From a checkpoint of a small transformer trained on Wikipedia: 56.8M parameters.
Each number is 500 + 50 x the weight over its row's rms, rounded and kept within 0 to 999. Layers, rows and columns count from 0. Numbers have three digits each. The size before them is the row's rms in percent of the matrix's.

# layer 2 MLP up, 1344x512, rms 0.0664, rows 1247-1255, columns 256-511
098:493533463474585537495603515502583589436513538527457565453483545482525459487568522552450514519490530469487572562428598532486523492471477456512432457449587529600484549527498514503464416546565536542513456457559459421559481624440485505504503529475451493541542455523514545396464526596480409424420479512674492518467547529588494566423467515506522584479471568499447426508463596477477572492572514531478555524424444515427556457417513498516564459557469407520552566391431581517502584576558489505511501507461524454542485457405540535549484538559486543573488495526435475456591496561412518568525501553491504607571488525474485464573580488461533459482415467574469561468586605492522509393434507518448422518481502501550498444532552511513528640532497443540534500466551435523523573513426568
095:588507507509437513543501539522457468483461386522459485527502474481632595450507514558451497465541504415509399452490469572488484476591456469517458473453504478546413498592535562536411412572496510598511462526557524533549475434491552523451592498480460502587509528539595484473488451476492451588555448487547485526592429479566570451446525428497425483518480558446445505514398486463434437540527488606501489443494408412494573504564455454451507438562512455501502540520386578533480473599423490414524588522557483534392548572516438545481581501475430549508483453577438526511470554502529507423421546492468446457501463559492489487405559501581548510437452508514546513537435532504516518472431517436555529456460439552547413554421425509459469585592507474439605512435505470540503429435630539
104:487394481512583449454546505482494564440557489454516497490575503466573395471414523550459518523475546493494509597544469523522426433516576447560511539510521500476474463549444469484529505502572441437469477493515545473521494479426445511590538535480526553545456542553510470521597491537467470468584545424548476582453470476490617554564600488561533426515573509447467503586445514542505617613500510498442567573452352528510589422448486498483503507524526578483402588463499523468525467480428489522530464428450448471482593545487463457486499531457468495554580476499475490513500453619386543618498514453543501469530475409460521482501434500461480517521438441558554547436521555520540469467438472590621525401445533421521481632512520484422468539371529416496431609540507489516498526494449532
096:491470480501433579490560486520454476573504486565501561561524500471546566535424447503442551496460511525574597495460511550496497481537481417488507509557551442396583542485424479488546471576504437547525496554491428502477505573472561428491482455547493502509530565500471404504446454502595404575525519440463498499483489486418558576546479517496573560487460430482530418563505497492451487469599492509502409564495467519522448511540486521564579475493537515565547365561465520434495555554490552585411447455606559412484461543508544439588575438561481391438519508457550496494631480550456506475467411449523489515586499508492391500493535510538587545505469516475512496513496451359478575477504530444452496544542547457458534538466531438558426449517403514528470554481528446573547483527485454
098:506505625497538485463505481510551592513407416457507488492485492523506464503502529355505392518544571544491472494497506567411510536476417482476442417561500487444533441491487406496518511459500458544543505547447543630508521510539483490496469552500422504571458351494543555521567518514431492448539579576584538526330495465506522496522487475527472490419549470490490536484519440512463453580441484550474580447510520452519408537525473479500490497436623430508479507379460520424453421495447563430550540481430518478564470507503494550465530476360495506505472506449578503469482476454409501455518546516501576520485510606582588498485500522448481587499504458447588484564499476475483529529499606469480558527495476520475540455492479447560512602482535584562415634493531553486517414460523566
104:524532436514424466582469544512478505603475495567467531504442538592474529594526434561467570439448556493525480530501522472464545630492517421448415457527440619462471502489404441449517472560543437471482516568504533520489567510581506502471430506528541525495499545526485417532519526526415501437476473534490489502531473479540457530553474412491489487543545632443498515494526500506489496428497509527536482435492560491464485582535495517507472468440386564489567505539468489431418482484496493524500495469478460590496381500523480551429482531520563483466536491557508487574538462470482468507458442423509411454444503537479628448489490519561511507524442511521525558519511508459421498469538475515423464528495522585420556505513534406582407514480473515385460498558490460529497521517473531
095:460566481489565430520499391515500528446409491540613575445477385458476364539482488484502491461511632451541375485384579484513470508509545508378525510500534486534425496433481532567483485559471479420505408417529482432502508434511460460550457525476412560607453512487477550471561525508532466529581515519563459447508549517552537477511506520523561523516511523436574559459456521529527464566520537449479562442424479439522542519510500532520631499494553534412445457504509465496462473453432528494486606469585500502457454472512482472523485596559488511462478439467443455445550420458492490534449632508506533519475461499496523467456517533480538560578505422501538590574484566479470502577469484506483536453502499534566565525512561464492521358469456486568546434486485488492487487471618532
100:466496545562536453400415525581441507604530560432439429530471478489454567528437470457428482445480527493461492538455490478442526471468469376497604578527525542488535468544470536553499510563454528450539531466648507493457438494425485424419469529511487467531468462562530511490448478597509621521513504448537521470444504470581480506549514483495512453502570518561539392529501489496530514490331550499602460479514576501579490483436554574487534461558446573475540450534469534498528556465510580442438549450469421464432484486487498496440503471514417502562555472480440510507435567538666467552547467503532467534538507490451520551609460565488499447538508461402531572395544516539509465645631471482471490497540461511505518568468510373521551526448575445471520507431494457498553582481418485
101:472474484496550434545581493508516517548492417527547501427554527529464462490472500447479491446447340440616448543598580508605512521521480591458502554421438534544548502375486476488506580468431589599473494451568634494579507422472467545528528551480412523429484450480483472512461417488490439544482504521440531516469574530564453467526467432513521487466470507490444465493526456578531437540569397517473524515402529470441477425487473462472460555497438497535467510542492507589464520420405479524456459419598539518481476477513616481453539455495422467472461538459469455488492510562666517533533518485381476455537503480504491498500503532515497574603499517539533516434472586457592497472452483498556509476507436488570416435494500566456580507438530434434488510499535516450530579464457563
# layer 2 MLP down (transposed), 1344x512, rms 0.0594, rows 1247-1255, columns 256-511
098:417560487499467485559450527515523495474564414514570565546454500550562468481532455429496449503475488523502489506498439487587473559525410450451577552614428443473357474556530521517565552539482552545514463571486511597436477510546507508485487454530493510454452489430457469495422461439471566465510544518611435466461524513410428460477416499425493488466556428456547525366578418514487449516563602575546458503530449464608545474529359505507467447499467566437518473542545448401581439565506573513534483444573542492500499460486481363595430562469568538445486486548503473494490484561567490417512551464458466401485488567488567583537545511464465556452582520422488500582476455544411571363463472489456561500489527452506531588453493434482495468469514564494524496521492564620451425566523439
096:367466508443558544439417538476554515461539487431471528511510516480462509456432539512563505572417538560505496416474537516387542452531505484605544449509446532574439445519451522418449471463490521470515562521518595556514409474498489439489449429558480529493486475492548508534461509541521573483470521490564501476538482487397470469524478498523423461566522418509449467487492455518472490513478497421508488434521556474539372451531536493561535493392472456537466566468578534488471478391543501490506506447458519525514475448507534565480448470459556503511578558508490465497570572540570567476520488451517543525566478527473479495540485558468463412539432536420437487374531611513453456566474502522399440582494551479441527530577505488524550508558498471464456520446500644471434528457465448
104:474517413525417493495507519437448470467506607526455466467509472507464600509476529438537463514435526399461526600473525426556554509453416541515519513527435455550550593515600473457547592401483605566567585540547541478567484474439507462482527434545555472501526539520579499405494469438585485456475485559450633508549490478491540535527563497445534531562541525504432434395515519613539484522458488494552491500425576548498362514672548533510502490499530553588481517523573488590475534578513493528517472502484522539516485548520529607417481438540590459465518568456570604515526532480532533404525469539576411518559517523540532465445459440568493641489579553489482556523513477448457491511399437601455550462609518537506493404455566460401521456446466457473521487528425534435521566589521524
096:579483476561579436390541455501577514514515459543448393391460516540503427480546526499460519502489450472501414497477470384470422497553447561465478526465522590453462469539518540458482504493523450462419471557463538514459492498584480511572566527481645402487433477494483543525555481642478523438413493461537477545452594535461555475479543539476479490567412491370559482541473532440575537548487451465521490476527493488480503430488600410413509496528402458625521576485482468478486506471478427444523485397399475520528593459511497546530532590439496559493491450465502415562443500545541447495519563425511527597416529521371469486476483367468468515559594449462491465461514546548506474525556466486537491509514436488423580441460446563533493497491436517431555537505405518509521517492542508
097:089532463512506472514498519473547438544496546452438477553521550432513496482567482473529550502496517497428575460525536450567484575507619531476524456510518515491529600450425518510529553455504394487477519500544476493490524512484561488586511435465541481409502583490501499465480522466572474496521434459490411550536484507559525512453457516484448524580446547513508506526517454511538471505557496432586476555541402574553512503496556424506550429437502550502527482532479501499543519549563480532465514551498488532465539468490526450607529484568468529571503556518481472453455550574467605451560529554555490431498465493450455498475455506513578563549513532538571400526533558531419483490542536426518491532534471566539553478397502508468461528523483489515485547389491480482470559536466536
104:357438398452448549529507472534435461533513441494570499503576477452411495461507480481552514531611558496473483489469439521471396511502433563449493525492574440456482462483479571500510595472455622498473492538439472451586519504540488556446442553459380466471487403444513516542556473459506492463577431514565444500476517451478528547450448556466501448491418479579455463502443519474501509506449472470428519567520520510568502578522475508413504503565533537500462467467477526524433570581522482403516465582512527410485510461501506491527539492478413568520477540412478522502550532561486595513548406491530475491463499427450489402504513577453487537414562523522517513486479478647461491488533537508557479410517441460469434538530429487455524441548549412550523572533405486436417419570605527
094:055456550453429490549548585564492454503540379468567512401570492506529509455440512542529473617592465474498426599503486546424482547604480473448461515489550550533526501453369535439478479480573435558504528558496498418471492490514535479485536453489459397498429530565557414544476468528466451514499400551569519500482463515437512503457525496566450422460484467537429549494460437523452508517530448514542535461490570443555474636565558484501447496566479468523462491463451464475540481455532479465581484531531474513533540616477565488577478609486423487441474520539405564499479430486526455541523440529453496518511443540464507607530487475431583498450513495518505538499501519508430502503510479547593553587526556432397505387567506538553522452506502543508451476542418515483568532516547513
101:738458464431453529491491527488468464386405551500514559530581452389453522490497499600455382577502460391459504508505518488498573519457518589557536546546480416473527501460467524508470527479468622448490507456528546501453503461424543510457505414474479462548522509515520559487485561514476556517524531550468536463449471447455451456502569480615583563311514575487514526517513426550451469419507478492491506532553469484472490479498445588479547475511521497442479419527554533463547516515435478526570594467494468489516481466522562470518464473464558474372557522460532354544484476517468441482468622459518479513444523543513402522425452407553524554564542525446391600540584563490469553502460526466577475428486526549507528516467459601482518574576464626486483497532532476461442375468451566
098:317562479530440536419552456421448414548521494522522491528472528491507557540532432504586459521501447475499461467453407542506540531449568562502451505482540548480501587524495433518497462529521421493610555517471482544406468502554525491576496484473463529452460564543511500536444492500469526536491510491593331508440524560524508512462517441507486576564475484457521499524454493462513481489565459569566474434530475516479498498470594481480505496350548445451531511481468383464538454510457533511610538486516477494542513562417587534496543447457531467511455509554416461483456533447414489507548578348595555574584479441483469497493494472604505526444561567550521441503541534552510474554462537519483519538451543556523553574410500578580550476526536529526567493484431573441561538527428482
# layer 2 MLP gate, 1344x512, rms 0.066, rows 1248-1255, columns 256-511
097:549534528489523550465499467482562474477504511547447565528578475494590584456499507487566478510406508408536510557467478507489504543519573455560491522500482460539481469577483506642413463522471529521506540531508504509479447512473504511554506501595392529394520476505478552468434580596476497605375480531568462555613461578567434587540556450442548456468517502513442467509513437522480437493453423511520432497511460470549496516478522551539506518449393465534561526493513460542571469526577476500534502370433502539423512489533474611443577565534540534432650528525426432503567494537612549491550533604505486468454449512460541496504568573543515524573406511453482580472474618443569495556381548508445550448486500491526480511517476485524467526531550444544621458439562545510514533463575472
105:500449465514577514584482473516428432473577455563479452478504546583518472481558420518483446496614480492506516484511468373522464597468488498582541485444595564532487488594541532552522465493529548436404536529624517482565442509505484473468613514504581506490473515530529378468554580525601518478471475385536543441564525434510508452557560513551428537519595626594504460513584540473521546510447526552513577573562497598565534546396505433486496546544642422493475549496512508462500455496517484476631499498534489529508537480475504461485532538427473499508466410509605531552453424552458510489490429472467506489401540406501428487511495528474535548406489490543509522467537470540475559410539440554524478500536479496557462540464533442448564530507471477475526439504488574387432428527525440
097:488515504491510468433528539482412484533544541517493417478509427617547516425590456462540489527506496498542499450479502467517545465563528459470525546555549444557474543529574490513567477574588484428448441543574436526453357501483427432455493507495513460494492572479532452532433536582534583528498531552478450517511519418400445441553429529436443436463533538552556555598521575431587524497442591513462480433509491561445437388521516508622493467463504483468495511443544574504486543502506465469435555402549451494520509500405564486536478515524423546468453436636532527506564490506701395409453477482477469529478401479502516481441470437450427571561477467505543618508484512443571479510600481560389419526402529462486497526478558486464455437423540459582456528423519534529463385534557495
098:534445507517547563516484539436490595636527448439518475482457494499538499525410535456511462538626501545528454573425531607508558563485514556457386550526504499587542437443432469523469424512565561469554421454540531355485429502435491432631474520478449494481506503457476598528524544532437469524483519469548508541441539475566511442488528481487580466480517475473466530497613559484466484495497475555428497480502462538547580563434443579504436463470575472476429567428517480465483495456526485422506560560429514451552519447523520583421553412489417433504503420487475482466444499485508496478545573414484571577493544505531574486521546418485547532517498562528448510415582554461530581503619484464502564475523443502532508597430444530528540411387490513487525570555513471502515445532530580
100:564387498577510364501533506520460499430486433521480491509510408521449512483524490427548468437582480466470489449430490470538536407563530440542546547502486594464503485407493583463556491535432471550523517526495490529502459418404469452466470481466457530462496491433527489468542478582497528391512495509456458548520480442388473458484487505549512492485532445517546515534570449530513451498498526552475473509460565575512469428496486567436478427438513540490527551478552499455605559537544588434459466458541545492448453592574461495480544529526472588402396462503487476449436455627460523502456461477505546451509558486480451432596395512501532570471505416527455546537451553444574510515667501430436549479578577662568537605505477599507528591479577513596553502459512505606533584481430451
093:580587557536578527590413420492486518471450472491508446556491453466534483579465556513494489449552467450476413498486545567462515489484503502511531563378469471534567451474489530507481453565424507503444416487521382476547487494504501537468444572433446457543576437535432498443534481542446554552518489470425536527596530509512581498464491571503550524486476461520538574484509462548503523501503561529464547550490550540528552515561418576594453461501524499488414489500504485473530479489533527563482556413551519449472363518494523522443489516562516480454477486527543460513594541491562499542478593478502584562415469483512547535419437515477556549511464435502464521502524492527502567483424525488450528538407515516551660555515550488495440402480539464471519509453419583628523455472464510
101:583454604507540447548464426505411522470488467454526525467456491480533503540534481438528460538588472494552507541471510531560511479509471507497504504415496429488466412533427495487494520609487477508506446464494548505569465497555407530513507494496474512492579596434494376478555531554524479506477572484435683450491483502480538518551489569477475506500454446483433547511478482505535506485495433673531529503479559472421390525507507531548490453520526568425443416459490478524453554488469411523449482521567603418507536454567450548386383464447527437478515493511462504512579467542539483479455508441460509435535501438587492460498578467430522473434470474507571419550438432519636521472495483451529439506549499557537426505504521478470515428518522529450384385498449517443477425516599555
102:528595495520618496493543444468500529505515518455552503475459478545402515492451494494457488501512417452518427507498584534459540517566559521573490415440522435466428486493446541511414521516456451470521554507485574546482483512508454457492528519520450441558600486482502514555592468462523560490573493652428536513471502506540493451459459532508515493572428546448490517573462517611451424463414462543453541495512504467441513456402494534539511431540540522509467513475467407507550487526442540436518514450487523519479500518492467471436501451501514577491472484580376412489555461435533479490495487527427517434468481513513483528440631475436517466523464476461507496611527497475519544396509583461464450484530437595620501457540476372510577464539547517484510491461490551503489493595443467